Weights of a small GPT-style language model, trained from scratch on English Wikipedia.
Size: 13 layers, width 64, 2 heads of 32, MLP 256 GELU, vocabulary 8192, 1.7M parameters.
Architecture: biases, attention and MLP in parallel.
Training: a variant of Adam for these matrices, 156M tokens, 4755 steps.
Each number is 128 + 32 x the weight over its row's rms, rounded and kept within 0 to 255. Layers, rows and columns count from 0. Numbers have three digits each. The size before them is the row's rms in percent of the matrix's.

# layer 2 attention query, 64x64, rms 0.0934, rows 0-63, columns 0-63
095:149110096152161104120150121167150108130154131085136093134151098101124095171181144064132092138147120150148054151155170138115166076111132070114092141157147162123180112228087135106124098155165100
073:168112093131197109094170143152105082142174111185171097184119137123106136066058166111140094144141160158147077087146175149118142111097087087108143174178086110106133142142099165118136101144134122
338:110153156096068154139065184101147163080147148095087186121145171146158130123144079188092169113094098095122181125140091114143124137175173170160149083084144124115090125094149102141120172098118120
073:168147134042117124134110097104093067143127181080151129130112116141115083176077165084139137150197053099095127175168118100114096143121138092103111143123157159100113115165161117076124143138117168
097:100077120120131067188161123149155118090136145124123160089136166099113087159171104136167080091140132120151105118133130114078113088124132104121114130137175139133199086219135089149188125194101133
195:135117105161167097117166068161118095146142104152184103133129118139101103154129169075163093140181150144148039121136175166108132090102097075074095153154114133153150113203107137100141087138148160
046:137094186098144106084069152151131108104168105096114080127108171137105186083080136109099131174081150091118164123170119143186151121167168117134155087150178114098109187079125131134127161086089117
068:141154142147074111183100056108148130161114069161123172118086088132169099175193142161163103108130122128170116152091167091132114097144083166094164117119119143149140156123107087200139112084116167
084:097155198176184144105181144099145140135091089120158072089131166128083112137135130075103157052096151140115142077150076155131118160137130105126120127078166169174137108126144145092149153153189131
079:107134111100143126130108127108145153158136197199147110104171121086073100129107149164078098117128145133082104111112169096107083121159110122131162141137158046059138146147121194152166188150148092
068:108158113168148104145117108086166133120066139066163121121102132139165102127130121086089106085203151144126095135149132132088100090122149201041127129076121151110101137172102126136122075176120174
084:091201149137088138143155103118089163104077086163107111127132124160178089149144171147102132061114143102175165083156135131115094090106109135046106155113144161135166117147139061148164077146139115
085:170123066099137119137135131140178123162152139115067150109121135112143137134177047143100162133118090165093176171083136108168158167138131107179100125179171122080114109141099160153099145094178065
083:126155050075124169116128146133061079115119115121144152070144120137185137116134113157129125104090135122125149173138102155163188144151150152155090116192153123058072130146137130106160063069127129
075:156078182147166114092110145085179153145165107133128141194133119136076090087146112109051149125092094140109143124095096153137177118115115144176166115110149166103127141059109149170058143101159145
070:121088119192120134123145090115155151158069098108093079163176119121128120103177120122053160142091138098183178125156079173164119120109098164073136145091133171127127111124156089113085067151118150
084:101166083125158126125118105119095096098118109132094116101221082138155177125168106150134174138130101121157216173151119136103126146129137140103076091169138160116110110168139163088195118127099066
073:111063134149195086112116134171174144084173180164072118138143150137127147091072125115161131103179112153136128140130129079096132084144110123141166139125139114165217147140103149133160201125103096
083:096147141104145144119162124125097116120104180148192091026098130109088143148073118088134127114093175102084165138130115119163122198127121128120125117162152106125073072123157145079142125120123050
078:099138162126102149137163081166108152170125157123129122052096156163140111122059124136166106106125123164100168097117148086144093114131115144116197140102149080100073066145192083177176124118132153
083:171131094118150161148060161157105078123131115111129104167149102158117177060113165124103083148106124134097173124190086151160146166149127106122154126126158126105128197078111142153171095057091165
078:141080158187125166152084095110112115137078104091061053132148115150106137116069169072141131149151117127102181161146120115112138190122115083111178118109136135162104186132154150147131104137060138
097:171102127119141094123136094142138113114172108098108198180097139119207078129154122110075177150218109124140109171140151140155126102135139107092061154124133157173184120150116079098102143150112124
063:172153128105169073158057083139135065111130103075120183137097112154128186121117131115148159167159122142090143191113128109138085179128097108120113122180146095081129161088100116174138142077137092
080:118158129129069144155134120057139128179075156090142121070180069150059121199205110111104127142107115149082137155154140130112125126114172179087157109142136113111097154135119122123121105142186144
084:060168095142179104083141163094066167105104152106175108062199153108128183108096099109125146147093179119141175130153138144146157131095139165094159122142120138190084133138136144074142134119122115
086:143088158148171079145169123183148127119150141124087103158125170131129170063085077127132117073060103145081179088110102139147136084118121118173197114097145109115192137136097124151151137155098095
067:147152077146144087180113126137170098121152084151143149189105132132108150097177069157158149157114080139155117157104170103131127042141116140093132126133162141135141071122114078218126139121165173
075:164062136149113139111140102147126148153140088168072097212157144133139124054137177109088121147120100116144173148123104108153150093106140101160110119111123152191149175088176133141116199089087157
077:145112106151139138117118084196133068138151113057089154115088110104145065152223085127094133105130115128116168189168131086182121178155098128121110142159163097145109116148114106110158121116136088
078:124108157194132080153153082102194176128082124139135135124105131097117100146190097103127134148167128119163120151091135114115078057130137149060162114102133178165140100157086087136074106184123144
079:138058157146210107121096108114175136093128122147106129136115108101114192101109109105117143168199170107087059170153138148130082172125132127113088086127147135164172170100086162127096137147118086
111:165118141113116145154135093185113128103135112114117141179076127140136121150115081124152095064107142136102097156154065143087202074143115111075213135165171123145136112136180069134169109102128147
121:144120159189142100117103131147183107098163155117100074106089138130092099099132102093116179155087131131084120092146155077150077144150150129169099173104168163100133091126116136197102173171067088
127:104125147125065131164074179130141138101189172086110183112186192151154101136131094193106182148119073081123130145169116128167141105142165136132114076114116118127074101143171096144120132094137138
092:108156168094099095124119137133158130172100132099130159068097106128176113125091142173227123111160089127139118099137159089114109155138121165147155117145088091093054119160142049168138177130138098
085:159152173133116089108147077154160144055108121111131137080127164130133175090095102096172125125158164129134115067189102116133156105110111114070172073147142122137168046139173071151153129145124132
116:081150056109134153109180143132124143161117082216165084114143140063137126151102176121173137114131142141154144114123143129097051144090134149073128143143115113120147183133120154054115109170147097
211:166122151146079110162052140132143124093185159071103181131144151158156098109150089151076174175113099096103129111165104133199169119144178127154155085118134162151080098112135094160118118095097139
066:136139162130131112144130098105113137088056140159145120139143119133172142128114084142131117103102149115039118044107158150101144140101172109103127125134135181206126114134166160174124147090045179
094:104119154130096103083148102014160131133159127176181096104146055098120145145171113156105145117150128107156139181128136125153096115089161142056125086117094121102107110159151080125108169142163144
085:208092133129141133144157128098174073164129107114162165187099054180119122085129138105188065186158094150165107095153125135103140112136112137106089151118119126090108134142061084128103133133146124
090:151090150146111140126117115027152139171153139152179194148153088163077116104110148130134095168176079121170089178146136160114101090108142138110075160121079124107127120179104116141095093131173122
085:176078107133128109172087119170137127088161114122106161196081136142155117107141137061148146180127112139157090128139127146077162085149107076050123175134139139131165161128053102155135101131082144
090:181073101112114175112116133112167127168103087127191187157158091129126087119109146101148103184145064122189072136121132176116144122138158127086078126101124140150133146127090124102146070067155161
094:126073103179138173081137143151133128143152100156106104164140185146045134107090137116115131135081154124162127166132086169186115145100096117149126117086154093094146155068132211099090097095126142
099:186111156090142094148114142150125130132194143166081142200088136127129145097130091121138153146131130157158104102108161120113134129110074032148168176126094101078157086115098096142068153145095169
073:118148092111075149124122136154164126145094085080117133167155189093184105115150171128115150164078108112106139121145120115116111186138124139148114107121138183152168156076061182066095053155127116
076:039158134134121134170135119115093146089125125146113135056135079115147143207129111159095164034154154129141170178088112100096131105118153127134154091147107106138147127123206097129162141134099129
080:141079170142105120096167173104131146171144107184173181137179144174064100097100152137167090158129127111172071138130127183167144110101147128139051126133097121110131129171091138141092120112191118
078:070116087179097114065132135152099115118098180169136140109142102156128075141065156156158130129114123105127063174144184131117114077135123167056109131136125139100080143187136135097164129097144181
083:182066156164162120124113093110171083103134075160121143192122121151077142113134131105127124179119130115140116150100086189155192119131150103111148166102152150158179177110092161070107145088119181
073:074200114105111162142116150165069142155130089116138085048129154102117116172102123181150124058137137092051189131122132112121122151136129131205112125101110123110138143114172138091159151100125107
083:077190150093080089159132121140106175127135161163120086088158116091189133188111104193128178100134138121094140133113142089114081158090136139143179080142084155098100111138182092150090159140143134
087:147111149122113142139129140077143102099115128101096128110068156153125121153147139081193094103170114158130147164081080108076145137176114136170174148107142122123179228096102064077098125115103134
107:124158139085104147114153142095164107159108125074171113140174107102168147125100171162170136171169059140133125143171150070099071180122145158134102104104083164118067100117134061106087131128162109
087:094167109154147149099116145145084144129175140065088091095111176117079152143127079130129160044105135130097180183123137085109122130121106138228123117138155105120153099142159141185160149125126094
095:114145151160142082159090091149119152067142123141071104131109184092139142177148086118087171111110179125138127112109112126127131103114095069127206153098164126160191120105103160148124119204073126
084:128129117116109127182160108117140172119114105146142095129173070096180176109186056151085125163106131137143144111183111146188127158114176153045104076158115085151098101162117110124133140171148105
075:069135067078085204139116184127129122132118134152158131079184134161119101158088191154157109129162064130134149151152141132106113117103120116148060112123097135110091177154147130094126122063169127
088:153120112174131133120115145181126142138146097122113186111052162187077093101090138107215103119133068113165120142106170107082133129150079107155117184126164121113112145108096125167171156087117092
070:110109139165122099073100093069153138145174114151160089123070124122083159163172144107150151101112163169114159205098078155157107137150132174138133171112147088106178187142133096149103146085167105
106:117081107145142202123100131099100133124114073138123125130175143124070128128158114103123082115086141129118141117098099146098210143126143093181134146138157134215199199096114146113141086089111110
084:192098127131122081109096135090146111122211149177158163189042132170095125090072126080104097149110126147130108124111154168131106116159125139121162167132149113072131143116086140112106160087145172
# layer 2 attention key, 64x64, rms 0.0894, rows 0-63, columns 0-63
087:156168154066117155137163147139115117122096172169144124102116143139092151126098167141165186122122126098129169119139087107105151200121085163153187155089086118102051137095199110142102180100111138
195:157093106133174107128187057138100103175134118092118124153140073095111142137167107108171108148109138222138131139084134064107128139060092084165124163191123151107157114141103149140102108157118127
040:164106134085107098149140046094068099125117123090147154165164099187114113127126143155139119174121135157127126172160183158089186075100124113131109101156177151109079186155129101093120105136181103
075:099155160146116107076142136093085161175137156101132144110141092186092157130111128141177152151058123133103120177189164114129077142144131211126079099105102130156098074142078162112080128122158134
141:173105091125165113136152039106076045167139133095141116141132060113136141111142127100134091185088137172121134147128156084148146145092125108175128154187146149107131122153121189104150072139156106
051:162113132120088138090137116096133116160109090115140164182127110136101185158144079103185186159138144172168165110129142141166107142133154106156135194141090151121137170149099135152016108164102159
394:136098104148202102121213099137094086191119116131138097146129080101121147138149113107156111138126160234152122122082129084119112154068083105137122170178114141108161102137110161146122117168121115
073:137118158097148120102125148162165152164115087191166140131114106052123125112108156107166061143154115106135064068152150195128180194127131117114167106136165080070113142134132138162131173138134147
085:151139123106052128154164136139095076142114162128186067096187122123094180167155172154109164135090124179152151124102045088080124129125111187132129159130114145113072129115150095113144105109130158
078:137109106168183094151105161114143178103179158118096139083070101116122141163106163114080138089119082108089211126108153101109130153125126159134134169106156172036117108131151091122139130126162072
067:106142186132123161146177127096127133162106083155121116087101136171110158137132127175184110133159147170136091083136209130105150103145134175194117167103086145111091094099085111106059141123173165
081:148111141128134139104147117140135111174100136108207127096119137129120129099145169126209114115075095152140085108126177134037191120084110168134155128163135091129095160114106094136146134059179174
077:126140161104110113150090108180178085075141159127088181127116103083178101107088107134126146108144057097128159148141121135179106165136171087140125092142119133174143118133189127134203143163067087
091:136149177111134126153160041067087097110078148066152207128139098138108124130106116127158129160174130106105079145144170112092137138094109079136078087102116142145135175130129122129202151139117092
079:158095110127093143169095118139153071164163132165063098166117168117133169128135097165055139179136123091099125096120065121131122172112156071101166138133106109149110079124156196168148114154082109
074:109118182148043155134109085136127078146112099170160142120143160164143145077139153155150105102121147099126083095118138067130144119114154167138157162207128113130140134138157181165154126094079207
090:128153166126155115155132064136060141058096172099157116115187109162151079129069156093167114136134126132106132140109184107142124075104153092107142134158114140135149109165136051141201147123098159
079:119110098136168123103154170159104141100176149160092088129085180123141114111109143110092126123104105176150185113068089128157109094219115121153153221124124105125169096139090090129142107130143080
073:109174103114116105181130114128123202098066182127156154115147104155104173184149147103139168112108086108133183197113108084096089072070071138139097120100119170128125144101142134113158123092137114
072:097105146086129106112144116112102213165146086158209115149092105092097152135153132159123181107152074148100114232097101125127141133147126175172100143123149098101118165088109114157107141104132099
083:132101164192144159180118115085081104090133137095135086183133139152059123128110080104140143115123153099102096096136097111106144123106136047161092086132123131120204140126085185131179172152134119
078:121133152139102161134130138124070123099144117182174055170135155152085140119136165044144151094095183116095149125109153082174107123132133104177099107122087113090143147119067197106119131121092174
091:104144128124095083093150149150091067128149092123086114122111187112141112071148097172215108158101143120181142085157182161119092116180191157107150157138111113183130087171152126126105116116120128
063:163079168106154112124078161109150135073129156151166101161127102105116101146105065104156126115124116075147130119142105166127079097115177064129129079109129119138163074131140134166144190210091083
085:132184169145105119118136104076139116142097144148129163080112046167097117110093168147129125100170119133080119129200145150179124139049128097124124107112115148055079120099153126148066148120163142
080:116156144114147120187139077111083166104096159080161151120182125170163143124158095111143150111086152152137131178077110090150106050106052081112106160103122151120136167098130072144118165121138170
077:139054107133133169120138190169114100081164133132130111121120140089158106107133136130102172102161083135131166162083049082121116122199140086156144200155126074157156122112133120183136138139116093
065:126081162125162135097080101170192102120134081123096130143102084076125075084122066121130117127143097122149069120101095207146100148119135134145186129172129081151116085156151111176132172155143107
071:111118108138139111142089142151113094132195116103130078151130159105142158104124097078099107163074165097126098105083071089191092122166180092118150155163143051141136154156111203110147148109098134
083:088155142104072095163133150141106000059103176188136160104126147103134135124098131136198144114160118120112123135141124172167098159119171133135159108139161114145150148153134106143165136127086105
085:133146147121104107101155166180183171139131075208104123088080112117149132081107148150140106125120117128171117069139123156146124122172136207132172190141111080138095115139160089150060125124125168
084:121124119153133109155138194111163137089108138163120096101106156120118118137148129107057149124114181106189202040105144142150092076158163114093129178109098173152174071135153115119120109155089135
102:140170127089150126126072064067165125082155118137117119151117141149159134141118192149113129212132164155090110153123108162095129150139086168156088164079172167078136133116115131071095122161168096
105:155177143116179088117076074125120070107138169078105164111171132157149152179116106144116127173170077057072145111127108138113172154137098125163175075163160133132113112135106100078161134105135106
113:116174145150073136162067106056147142088143183130118148082160132168145135126095167129097121144179064037105141107148110118119178122169141151145182099109131133111102174124125090117168130091130125
093:137119157122155109159100078195174135086190163129095157083095042179124151184088087135152131127105062138141117149135146104072108104164107157141120124129142098078097138129133070118125108123158135
109:088137126089024147141180177091133159128125077186120104189125131094131110117127150152130130095090154149174132164169077144128080168143168166123107186100128135083163134121125167145114124169129123
130:103109102159169143156143107100089119113071124131110131158170112102112107114198146127131151089084222209193125139139138072151099110098087132143113142129079106165155101130141123181158119141123170
058:125131103127128107100202088119079119111107142129149138102157121112117117132167133133132134085151106234190171110078100076108147143119091123071186134180077096134120133106147120168117067112141149
070:165119103078100112176140112122092139130121121147138146106152174135143201124137175172072117118130174207094145074073120104161141131186143163111153074082128115140136087102169105157168100093154131
088:119129179183171127202134109106142151161137112169117127086102091139072161090114079112063124132127139085210116132129155149122105141098153145112187098143140124077132163103125101118110170122122204
081:153135177097104102086112173149185124111171120135110106169047123093141123108111083161205145120112160078122108216138171146160086158144134117130087138150129149102115088135149143094086122144099165
077:155125188127126132105136153088121168148157129136126086143043101150121095096108110092144151149125143030126122212127186193143123172116177102118130128175140152089122149140160150112117121098136167
082:120116134130120124048082176146130062117175139112115114188116204097143091131132185130182141114124161134132080149119102165200122153120126112094145159109106102115174054132166166114110121135112116
082:123120198100111162049135127092105126149082117113151117135095108131108085087102151114207159157150121064111075120143201131134128181145157118138087152152073145146105105121164140119100171134108170
096:108118099111125179107126182091122135155103107085158045182170166102159126110146167090127147159172132114108148096151136085090154159127132100141108143188124144200097182134108146145116127148047122
089:176093121101076128132073131179183082092172143116128102176165191110181157113139152146148144142118110131144120196150051140178107149141156110093170113130123117096134097162168105142149138146076101
082:118174137139108118104152165048117081081061180104161148162162124082098075149162142101186170134125129165119096086132113064162135162113112098181076126137111123134144088122107137173131108104133114
073:085102111205117167190156074117117148121109112182108158055141135186123133183114134126101074108140127133140141065156114134069155092098145171096168083116160142139140157133131151127183126132136160
079:186149142078133160102121113089143130173091146100163080166102100121153115104078130081120136124127107052115100173137187162148132182125140086120115141167139140118061171140117085100141159098120201
078:106178123167123122103134156070069172130184120135144100088068155157100147156086155093129168148139106107100130146137173142107097146147116169112162226079116123132119182123116134088133145126193155
088:142122147104094157062123204170116131170108086140130081162116170101160109065131127167130191119130180132117128093153134131137122156112159076097138140123069137165142092128135163127083142141037119
072:094141119131126157156174058133111120130117167124130112087189069177158153184108123140080099145113096181143170043161167090095153144163146123149078122138141164143150161163084103116150099116147146
075:149118132173104102210095095129132139127135161133124159057175098182117136156140109135096112110116066143147149108130077075095107107140103180111169080129140097069136180112129113169182101098165150
097:136074148147052165089154170204157105117180110138127123135080143160115072163139152179161098091099164139131100110144113094069120131107135074155076192131131104115163118143104165118102151116114127
109:144118209137101096158146135084171136129158160133159127085115024155093128145120075124180148144115094122150099150112192077117097145118144159204097094141153109079102130125143107134144121112164135
087:112109114158147136164114060121128146140123156146121127129150136135113175177132153139059054162148129112102187090119115109061170104140088112106156118146175144123155128173021122116168104143141097
099:121121083143136132125090123184128080108131143146149134171159224138133150125190133096074127098138141186129117104134048112183155082100151135054165113126130105169140085137142169157149117144127117
089:095139164142197122163121138086139163125095122124130191103122096112122125090170053119123113080180153119209132111098182149167106095103110156148170109131129146143154135099162044103157137129113151
072:095124141176084164126158089079084123160107149114130111067126071146130103155085144114164111173137089100098111085168194106128131150147135127191108161123114162096101188157123094092190111082139147
089:131107119086120135086097113238117107155167152121130136161107137122150137200110164117179130160118135064044109154161130119107136137162087115150089188159135113105108124178119155083118141136106097
075:137079108116176147121162164183123152138146094183122072133133095165094134094115112103101086099146188069173154110135147169062168124105118089156142180155091122103168138145074152124097147134076136
094:116116115090116143076199117128125130168034105128123100170123164117156086089134152143167105114114190111112126036179109117113183118134120072139063159157141143176151136122135140122142141119117111
081:122120109081154123101069194152133097143208127070141072160138145140177126064095129145150162103149179128105127174123084159112089169116161079124120156144115141077136121144115151101077148138081123
# layer 2 attention value, 64x64, rms 0.0549, rows 0-42, columns 0-63
119:130114181160191139086101147125112091124155183117073054138122111103118133128116076057145163138155149098168108182148117148124132206143129116102149083120108078169104108120138115117110169153152184
117:159142102145095141120113148068152168143098093078165182085154114129129127182223086116137109113132103149155109119103113118091112110125150187076080104126183152155150106149095135109170073118153082
110:084175122182177154088131088113095094089148104079104149118125133088123137159182059129163140133159158120169066165161171155108110116121134109104106071115077124191135135174135083136113152164101131
120:133154062154123098203142130113139146120121172110087095142079157108169177111119089122090183125112160137162140109121108163110087163150137146057134122107119161101145068111113077149154135206097166
112:139186138151175124086137129105096131174126101035170143164163107107146166149124068149121106120168144099160120083139125123107134122147140084048145068109138160158100120151083129125181087145100091
085:106145172109144118099113118076128165151112068142195062150186118109139133087092172174104153165116181137124192165121106159123143151098113175136132126098113086109079113060101125115127121099174160
101:117095197142141132121097069107150163163094112101162127087142136085080062196169170125130141077084157166149100133125147171169149118161145177081122118074132095123152101119114096135142134092128177
116:088161141165163171130117086207111121135131122139111173159090130154101078164175133120132096053147130162182104138093099128119149111147154149095078144080075125172166152132146134195180140138104140
108:123115128104088163141127177088180126162139091140166127120107103071137141173206105113117152160094118144177121176120110168086096094130120130106084111136134114060143118144085154074124064132165064
106:148117139109162134114130130037111150139137124100185169125185086109074115113135155130096130111098130125115167174123098145071153103141125181038126095108199162153172133110096128097136107080129102
111:094093108176127129074130130150145096158166108108133158116134100119083071174206136131164063122140088108128092078135175166142148156166164109141111099141195087140139165132117143108135128121123043
113:148142133125149125137115092176115150134079135076109176123123140184143077147138127171143100134184167125178076098146145099111149090092113119081108145130037115201134148146172115154091148089088164
105:115118116026107069163154152149161143151163120122107150162124164110124135124154104093110118131084091136082081171100164078122118122127113082197165093171107181100100097103099126109081104163123148
098:102174180132119091158111111103129140098126141085097130096104151159070144141134129134121134071151087160176151089118134078118120118152066160110172152079123126133140183067199061143157156136160167
101:119061166144120128077120126132120084133175097143043132150096111153113116146102126122119120093133099167162133129179119132188110201169090078111126164115098051093159157124158116126096166138143081
087:151105217153139095059155066129125135142127179100152112167135114084112136147149135096090125173165123122106097066149133156183128085177134161113179131106152082087088122179147130109158137120143165
113:145119108128078108163153138095151148116114159086128180113153127091132102137190118142101098192102089141121111165128116116116133105103162195097112122146225177141170121205112114127125066105155098
099:118092186182155166127094112117074161119099060120111099098141091135097089138162141112151075065165125125219120154140126163146149148127162143103082118073101061135094123148145094122129130124139155
099:153128173122159098134161097147131155109086121128139149165122129142052101160137137067164095122152114148070094114163193078189162129138138086184132099082128092167129145130154098168102170074111158
101:129143159178118113080145081171138107121147166106176108171154078091171040149121126110116138136118136169123073156107132127153162072163190150098132133083083107118096118205133140139156107157146142
107:091161127092160128189109129187102132111148118124091135117148152120204176080068156134125164104089108132146128094089090087144091159097066087138118155142117154141144082070174119160103123099098171
120:133155070116093153197166129114146142123112114137099194118140170169167133080125085188135118090081160146171115093095078064130123073095114153116119130145140167124167118126122090203159146132119148
112:131103122115176075060111125139136096124180152168097103147077130116116145103099145109155136184143106136057134126188170142171080192171142124101185131158135075146126074114109133073126156124134123
098:120095097088083128144133146112126134100086132089177186108167161138156115125196128105079132165104104134068136154075177092127146126111159136128127108115213162118160115142089135126189063166149103
100:130143138128095145148121127116084154110095106188153121109111144199113119078051150165120106119155137141192189089145089093135108121085097164126118157089082143116106168091192094148089111136090173
109:096150102085130087165130121147108136089139155163127151152124134155113148075057179174137184139120165148097121114169133080144102145094094176170119172148127142119095130055169174137124144077124199
110:098175201123171117080135112198137093107082125174124064133150139161126148114085179095145144078162150111115078094141146172106129141126085127128145131078074092127101144096158092149113169094108152
112:165132072101100124103118140072166163139143154143150163186159098107158152104119171151123141179098119130060150195139139091159094122103144134151098136191175164092140130120073170086113062127131131
095:148122189144138164116154068157125096099095102179123151145133141137103149138100200172148069105144159110112079094119134156151130093079101116113112137076122150189113140126152133187180157045117127
112:115130179105107161079109142186168165142158129127113133138147135140129053151164166060135125158142116179127072171155108134133116129107087117147112148149167104090147131202146114077054074117116098
097:117119069174122174124138111137138113166166096083125123102096140074138081133165093110172048139085111129145126108069090182137112128133166122086111094094179119108145145179158097101185149143120077
122:096185125155097082142122143148166115124117112188165145129125168132168189138119139162099144141101128150066118067091142097087101164121119113151098152112137202081167089118076137193104134141091087
099:156133063130141127151093115113102123140206155150141090157085128101153104186157099125069159132109142119164083177130175161083155115122161188170135149104151143099150148153085148084074073153126110
087:091183164108112135143132159141161169174110170124084121149091118120166173125073071158152132144140118125079106130094182130137136119136110090161150106142132140124165123100066127087040214160127131
093:100159112099191159104081079103127153118118195129090111110148084148136140150116133124163115155210126122157087155161136109127146142150076081151089141165129040116156156110131152159144174088088157
086:155090102086131113102087161132111111139150147175130120125181161109098165147072139176092114137161152134191140140073096118134129150160117089187105078086196164102135145074120172107095168136153081
107:107123114113151133195131141179103102188071145159116145120131129194095148106094157096097132123131118148141170092167080136123145085111091137060149142149164128064124157096104099132094073124144206
102:137143187090076150120130130054139161166084112180135154139131132084186135155151089187117141164131175125146101140149150154138185117121119164172102132082109142110087076089165160122145070107145168
085:099084150078174167126086143118158120130085131097135157126097115141161126157183128124057125110094138111134118161118168172099186064101117172132079087118131115116091074135131072057114080142138150
100:157151150183103084093125082035155080145135146160128094111116169110094116130099152184112147168133145100165080080138154169136154130147154119126145162119106126150110084138158177121174180108132058
098:148181128100135096136103109128078099107081143142158092148093162145050104162123160123119108083180150144182165151185090153173172127160080092088125100113116147092142161080156104133175152106099157
089:123100067139108157097135184094075134158173116135076104119103096097158130086150166132165074130102100157094181102088105136145122137146162101116124160142164123089161179111080163150128189126100057
090:124086137098175127137125100149079119147112148068114180154079070143076194151167080119171146150099118092116137189116150156066168151150120105149141169169134097157122165097126159119147167132081103
# layer 2 attention output (transposed), 64x64, rms 0.0414, rows 0-42, columns 0-63
122:159146122122135119189163139103140115141134077097142065112152108156129096080091122136138177129119134117116102108127109052154160142131106180142210131151080073143116143160154076106161141213136090
113:085125155147159097140095150126140204205102161093087106135117118149120185140203130110137127139156124127095168070118127124114082108068083109111102127095168172141194102073113125156116136126112151
107:122141118125136120195139182093119174193123139058100047123145126141087145098147120166107178145091174141111143089084089110107156131094104138153183100108173108133162112124120126062133132181140116
118:133141122095113119175069088151093135081110115082156079154114097098150100114135144148116102129123164171242152147125127166120106163139146086110151121120146093208143144136079065117149137142106165
119:116100184137163100177108170100141160168123120036071155117165115161108144118131101166116100122101124054167160139109125150110102079149096088130178106121138119088177142129083138168156155175114099
090:120133151140085126133163137083150117120076118141092153141113161124197100146077121058121178100200121116115094125209128170125124080168141080187132126160090124110124132125181118115163090139112090
103:101164093095122141181113145045127202169127161125124098128168129143166166145194052101092148135185122097098090090142121125111144106082076114124166148154130171091144104144134142087116099134132117
117:104166069104162127134148120069107197097132163129105110123185165093136155106201073148105099166114164126120157139118038099118162149103085102121186102124157145123118128147141185114096136119115115
109:108144134177157121137115133158170151171087143084112081143113111133103194178168122104121166141184076130081161098141127103094069121110097145070089137121127138187206098111091120155103154123094141
099:119098144128113121152133122089173149216116151080036178125162088159175164129127093145140160129160116128127133091192119133149105122121098086129084121104119193092186094074153120136127107121104140
107:113120126144173102136130165136187168174157139133122123095163150161060188111171108156115148123070098093077139134106146082134125099104111190075121135122087178064140125106079172168090148124119131
110:142155138103142139089120158031055147120108161146064158092148127104126135097151144125134085146136186097114151097092079100135215155153134111191149112124172108087116118151117154127156143126168114
103:087093158136093145102122104255087086133141135112155109143115128143099113212138174128141091114125115151149111170129164134083105126147131182094104116117136081185121099131090083119129142115157160
102:135156095066072123174112129127074175076115143172144106196119118102210119111136126089142132118112188131117115115134119097118138112094147101197164141122138160166087116126164140114133038138145139
109:137167069119162132103120096151151107097178091146188107137140089136128129113104099166132200143094096074087145148077094079157163136123134199118169118165079143134084117167124185154088128142128119
084:124141133088169146140140126020137162130132112090140173108133112187118164143147079110108144111139092063093089129090196137119116109098095167099130175164117151081118161133088146170128155184144120
114:092129132138154117103104108137150162214123145086104139134090100159111161159182156118150117125135122145120156083100174132106085128075104156095064133097181148148194108051094123151107128116141193
102:113151104127137129164134161046152200190123142118106116114137151109146144102165056092134164133146128071078144053140082066128169124104119136164173110164112135110141132133158165124139126155120071
093:098125139101094133129141143078096155160201164161139142109141106182090140133146091144141105129114147096088068131089146143117177096146076204136157135121132144079056132155173159070119134124172091
101:108168087109183136132130114027140161177121122082128149099136162166112150189163055120103130142117097092121127116077159130095118127092070162087141137153171118098174170118111154146115162149148116
103:145123129117117143105096110213078066058122115162150116140122130072138053113092173109139103088137154189179131185136092148143142170143139074160149128125137088155106124171156128095163112123133133
120:121106111134128126078080110180076136101099143163115115162112105071166107121155150126110048117130185169202166140144104171100109150110151075182107116114191130174144101119112147128122100092141172
127:161120132125133139141138115114164074113181068123173117104139118182088136132066171149094176112104099112123082169108159135182142106132117212086153115142060127140067152125114097156123154184136134
095:074097131130118103128085097187148127182146187072113152125118152178107144149173159112157087132133124125122134129095187151125087110105095115082101114094194154121194119060101127127122131085135188
103:149150112107106132109132129060075139051124124189100163139098145075187105109099129101151126118160164121140146083173104126148155124159166085215122118154137129134100147130195156128155091108127077
110:175127143128076133082135124113086076046127104183132167134126161114157061132051179110140137094152152172155098160164128162136160156140157116177105118112133124128053127135177134096128116104149135
108:164162102104115177166155167080082116075148122172127122138130156111126128112085097117091152112136176108107060122131094129152147114140131088164204169151107139104061133189177141091155089147137083
127:115103195188123114075138094151154062156108119105128171133115111170118103183113169119161142130156069149131145156152157179124107120163102157082028097101132129127155134084106107144120169102118150
094:126107116114146147101160168043112165102153141217085175122141140096125150096114105146088093123167149094116107115132080161134165126105123089162160182116128150064105129135203174101148117094123116
106:129176106151179172101137118122124097157171135122129099124114112154052179165177087109134185152141082123038137094083126084145118137140064192086108150166133126113149120141104160124094148124151125
104:083112104111219125162097142128192179149122129124121073106153124116111181120211091139105104131077108108120202134116120106109083125098122137090126133133122155115214128100093144153118145135099147
114:117124118131126133107099122219079132055152134124175115160093136114091135132107166166113125119121140190192096171106145226124089111127134059096124157094162110162115135134118118111111124088114158
096:166126150133054092128122152185136133048107129101082187131128070119113093168179179148160129138140073131119162088111082130174108156103128116084146109089172103172113134174101142119111104135145153
087:114154107082165166174131070158074153085134133172174111190099131130108066135073140141089160121097154185156131157121116155116130081090077133123168108121119150155094118128162168164126076160087134
090:087163112117133102152106173143145029157167143202131081155161103164133156117177087111141133074123168187129130089119122170152069130126099117143176142067117106097125125144140154132154105105094125
084:205181124153069156140135072204085130159133072151125221120089075113115111145112113143129139125171122166149088131110127142081131106111121132081146168162120094160118108161106108131143114115097098
111:102180123130151122111109099033181082086162113129072209148168134094147126091147103173130107143140157101112185155155111102127156108201144101177135150078112150100110119129128132143133115095106142
102:069122162156105131157078136129085105150217103070151125154119112160128093109091138113110149128166125156091112156107183101159114095095160172140125133141116171205144129120107122141121097049128181
087:083125152153079131152120149079120109113166111088109116178137094109187050069130165123164107161128145156074148112108110074208133149108191155113180119102098168146159119111115111119130105138147161
098:151124095149135117095135152178119138171196163128150130095123132126117199161123193122108132089114079156164038115139187118145072138068110130141090127113177141152124122173132119141100116062116109
094:124137101085062183122108137102118062206217146170104137110196112124157127108105080155134116104133157115111143132104179165121130123115176124179144148118136083122142087162147133088105103087114116
094:171121198113162151127144047148156104062028122139155125108090130135098180137124129170128157108137080100158121159163113133053140142182126109100090115155128118123112126114141125124105150184109111
085:103077174068146128120077136178131138092103124182149119124133112134144161091185136178169086110109150185153144129141127124106080189140135098137157117079040150102091151167133149084127145107098142